python train.py --num_key_value_heads=1 --hidden_act="swiglu" --positions="rope" --qk_norm=true --init_std_o=0.051 --init_std_down=0.0
Each number is 500 + 50 x the weight over the matrix's rms, rounded and kept within 0 to 999. Layers, rows and columns count from 0. Numbers have three digits each.

# layer 4 MLP up, 256x96, rms 0.342, rows 236-245, columns 0-95
509620435539520472518487449478554557517469312547450497572458517455537515574544527560471524495497620467497494491415530564570453503545508501502497524413426418513395607504467520457493590549550507563486480485385394497533545473584559412457500471495453476447490471509561477492584495443419507523
533531574543462512489513590367433586390498489460544495519483528572491450463497549517407537432532502504454455464553496486528461486475520551538555466524463525473549527425596428560446520466547452468458547516585449536509500438476477524497497555418532493537575536528533461480487464508573433467
541452571568552491441472568474580508399543494532424470405563527459510576561472475417619529523537507493517430542484439526463502388451570471528517461568535441439465529474550469481487474518513518498468511511503489482475552492418473562582450487517524542540469438523470560495502496544488445568
404554473489570461495635448467525573490519547492602390572531541462541532567527514560460525571462509470443497466463506482519496523393514536462433395533561503466496499430473480516564476495546461464512440546481621528518491517495544524463435469451463474508517556458466501476499514452407410523
487468466499524489474532561450545516491424516516508455522517428414462482542480549532452449503545512507542594587528495482516482521477524477513549488465455460501527549387521478454484477498499487516594525479503485530488565534373541530524503581513565504493481437565526462535468577489477579522
385576469468464488540581568474472626550534528415544514503439544634529436326475442478511483496527552404575477505523513445513432496493552453541543542550475457525471465457520528473515556533442469408457527505451554543399357445533516479546475426513412401546511509554511435513462542519538555536
553454510531598441438366524538614458515482478421476580429604530516454496524428470485545541473556466499390416457512489441504572500489499569566582466550461486485617460503464509585616504473513526425622499531464500470509508492473474453520533398442456536439522395490534558415501594519513558522
446512485546522533481506463534565460454464477541524536497527520477468451460550488474528430458459510529448492471448556477511435507621507476450550546541619576495467427450588539597479484398419543532542535550488386582499481569469421435487582518475530587524474466460467446564496455532485549510
512460527472556488491555508500575485493579533418429506517529420598466478538483492506518442507512530548481482410546448530502480541534549474554541443484540437513518462496461400566490424483540497551467545487500494499494496603504488447524546580447540518562411547551503534435468555568502483540
468494560472560492532481536542506468445581537514563568533469554449525556520472403543531441525395471409522486515508541552474661371458497520438486510496431537464510492504486471484518461451472496522393495445458529659479567538542495435498403527460504468511471483478547556458534442455593498471
# layer 4 MLP down (transposed), 256x96, rms 0.17, rows 236-245, columns 0-95
424422466481499498471422468580533433517569521516467566536450526440522464498551442485396465545482496540512517388426485405423488537466546456542486494477440466563419468518464477507568465464489510398490416451437472524564443554600551482473472459476496483485510448500554492561432485565443403477
554563397513532515393469546535532510557418537635508473592468498443456519437456523524503426491466475507422507545493553435530464513537495553484509529456474511539485543511465436549441500417550507461439564524483520430386529492426512441435524463575598452492467497525459497451469488446473538548
420470539505603508450482477557482518476426452505574590556502575527520473439521555480513508433512557517477579502567459487532471468514430534536516519473548470489511480466446360462400459507541500508474472452461567483467507496541427403407559540506359524478513464494411526531474491583506533469
507484456483442532599567357593504436480470502445546389556461530468448439522519518517500524536565533617487452478457530515521454566529418465436581488484556525557468457594565532565437516573463516435471413501500563526498535495589451458483466551512474492487494451415516502497504445568452489593
441576463452517516490459489500571454589461534461485491500411501391490472479501480562570594489537510521427410530479529545436582469515476501466472486496494542458386468523468517520621508481525484403555469484486448486534534513524474526476546523535433513543549471507483429523482559521548466523
460497523530452533600568552527524596523468453534454516403491519520477490394526440575451530552511513493493548424574454530483544626535491478377477455489459582528511478451491579441456429486524370447541531504497448567591503453448519490537464551578507547586435439543507481543512452527435560474
543409490484582531386552482439466536446535436468514547455571536498663547532394479559485418545527423613516506515500498466517455517523596476384441520502392464526460421513510364561462429519517531521551559569487495490418510466596419437549439531424535520513548528504442512523602500521474485486
482480467520504521526454523440494515530480455548519546455399426441565512440472492443459528449426467555457478483477542483537454422566580595473484487572518534429514461580504501410464455558495517602481494577485535574571527518492442397404540483491492581470431455483429481392463557544427558534
547530568620501526518536448487576533572560524516483471456506444532461506549511511562550477505433492588482455434567485481549518459464511473468495379550515472475436500488456410537520488600461530537490497469497548496507537488403527526474526488525467455505434418471538439556504549553541419502
538495476400477597473461451534430498501591464584543509461553433519484496488504483497510509546423432468469484441519544471438512547494444481429492446602477571457514452514509542540502515581558492618550500473479555560489539542434561601403474478449461485445486539507453517368577433487376462577
# layer 4 MLP gate, 256x96, rms 0.337, rows 237-245, columns 0-95
553542406473527483459546465522607541501532607574461525581455468460522539610558531571536477534542594539597480559537507544509627541513569450416503547510564456499381554466471594463415457499441456478506525532517503504422539508613490554538500467529487534543494517492515603487500558522424462501
527497394440543479543422478532488535478548442576474502630439476575412504614450517456441611453483491508506579479471455537481519454508386514471467507508519573491433502490485552485421459479527455492471524507542539451384502557524459474555596519476502454531460450611397534467586400599518486543
515591548515505493585569468521561456591535434448583506482508498492524514503484544560515478525600531544524489408508459467557471504459476427506404433514533519475419483440508537529505545573587459437466467472407603476592479557528550514465455509483540434370427442450457493454507517403378477541
437489475522532465497534511534449532473516533470551438511481447455533487580512494545532455566529502498456469529566445420570545505489544455451510500597531541466513452478501540572473481386489489527583450485461507460468499611424516426580552560514468468580494513524474471491465533433552624516
463464469533501433564452485491493445566432454570482508520471504381487630524444519383412498506401564499523556624427529468422545481484479528552521540592517507521426514499498487500489400510487500540525510476482488539508397513373613443482557519491469493486491456431570462472538414517548523461
461506446491588422495606452488482469507540453473489556465458439608544564564467514536562418476561507485453401560539473544517478496536462454484316484402490511454497461436569448436427485525529506459528504514483503502557503396547492392494466484447521546447521366498594473545530544457408405486
510551424627510608503567470473431483485526452404424513440510521580444461464557500504425475505459476509443545510466563517480507524598507541447383494532583594513447489530557502503484497507561519557520503545574418488506451425453487436566567471525551537603548463482464445513469517482489561459
526501492536543496498520477464561491519602454441414529517610512577413474480517535518466477520478537558446441480589469461438471549460580494495471450479513421497560503483502395549510460515523472554544598483508481526592510527512479480513546538450502473493466480544530464425489476545451460591
492564461614562397495462527454471497464556562453428477528349528518473514508459572395516549482603527509401506508469478539462522433503546467541440537409517489500512572569520445458502428485509557495484530533481459514470557585536505462532557536467490489523530572529580533538575435507473478475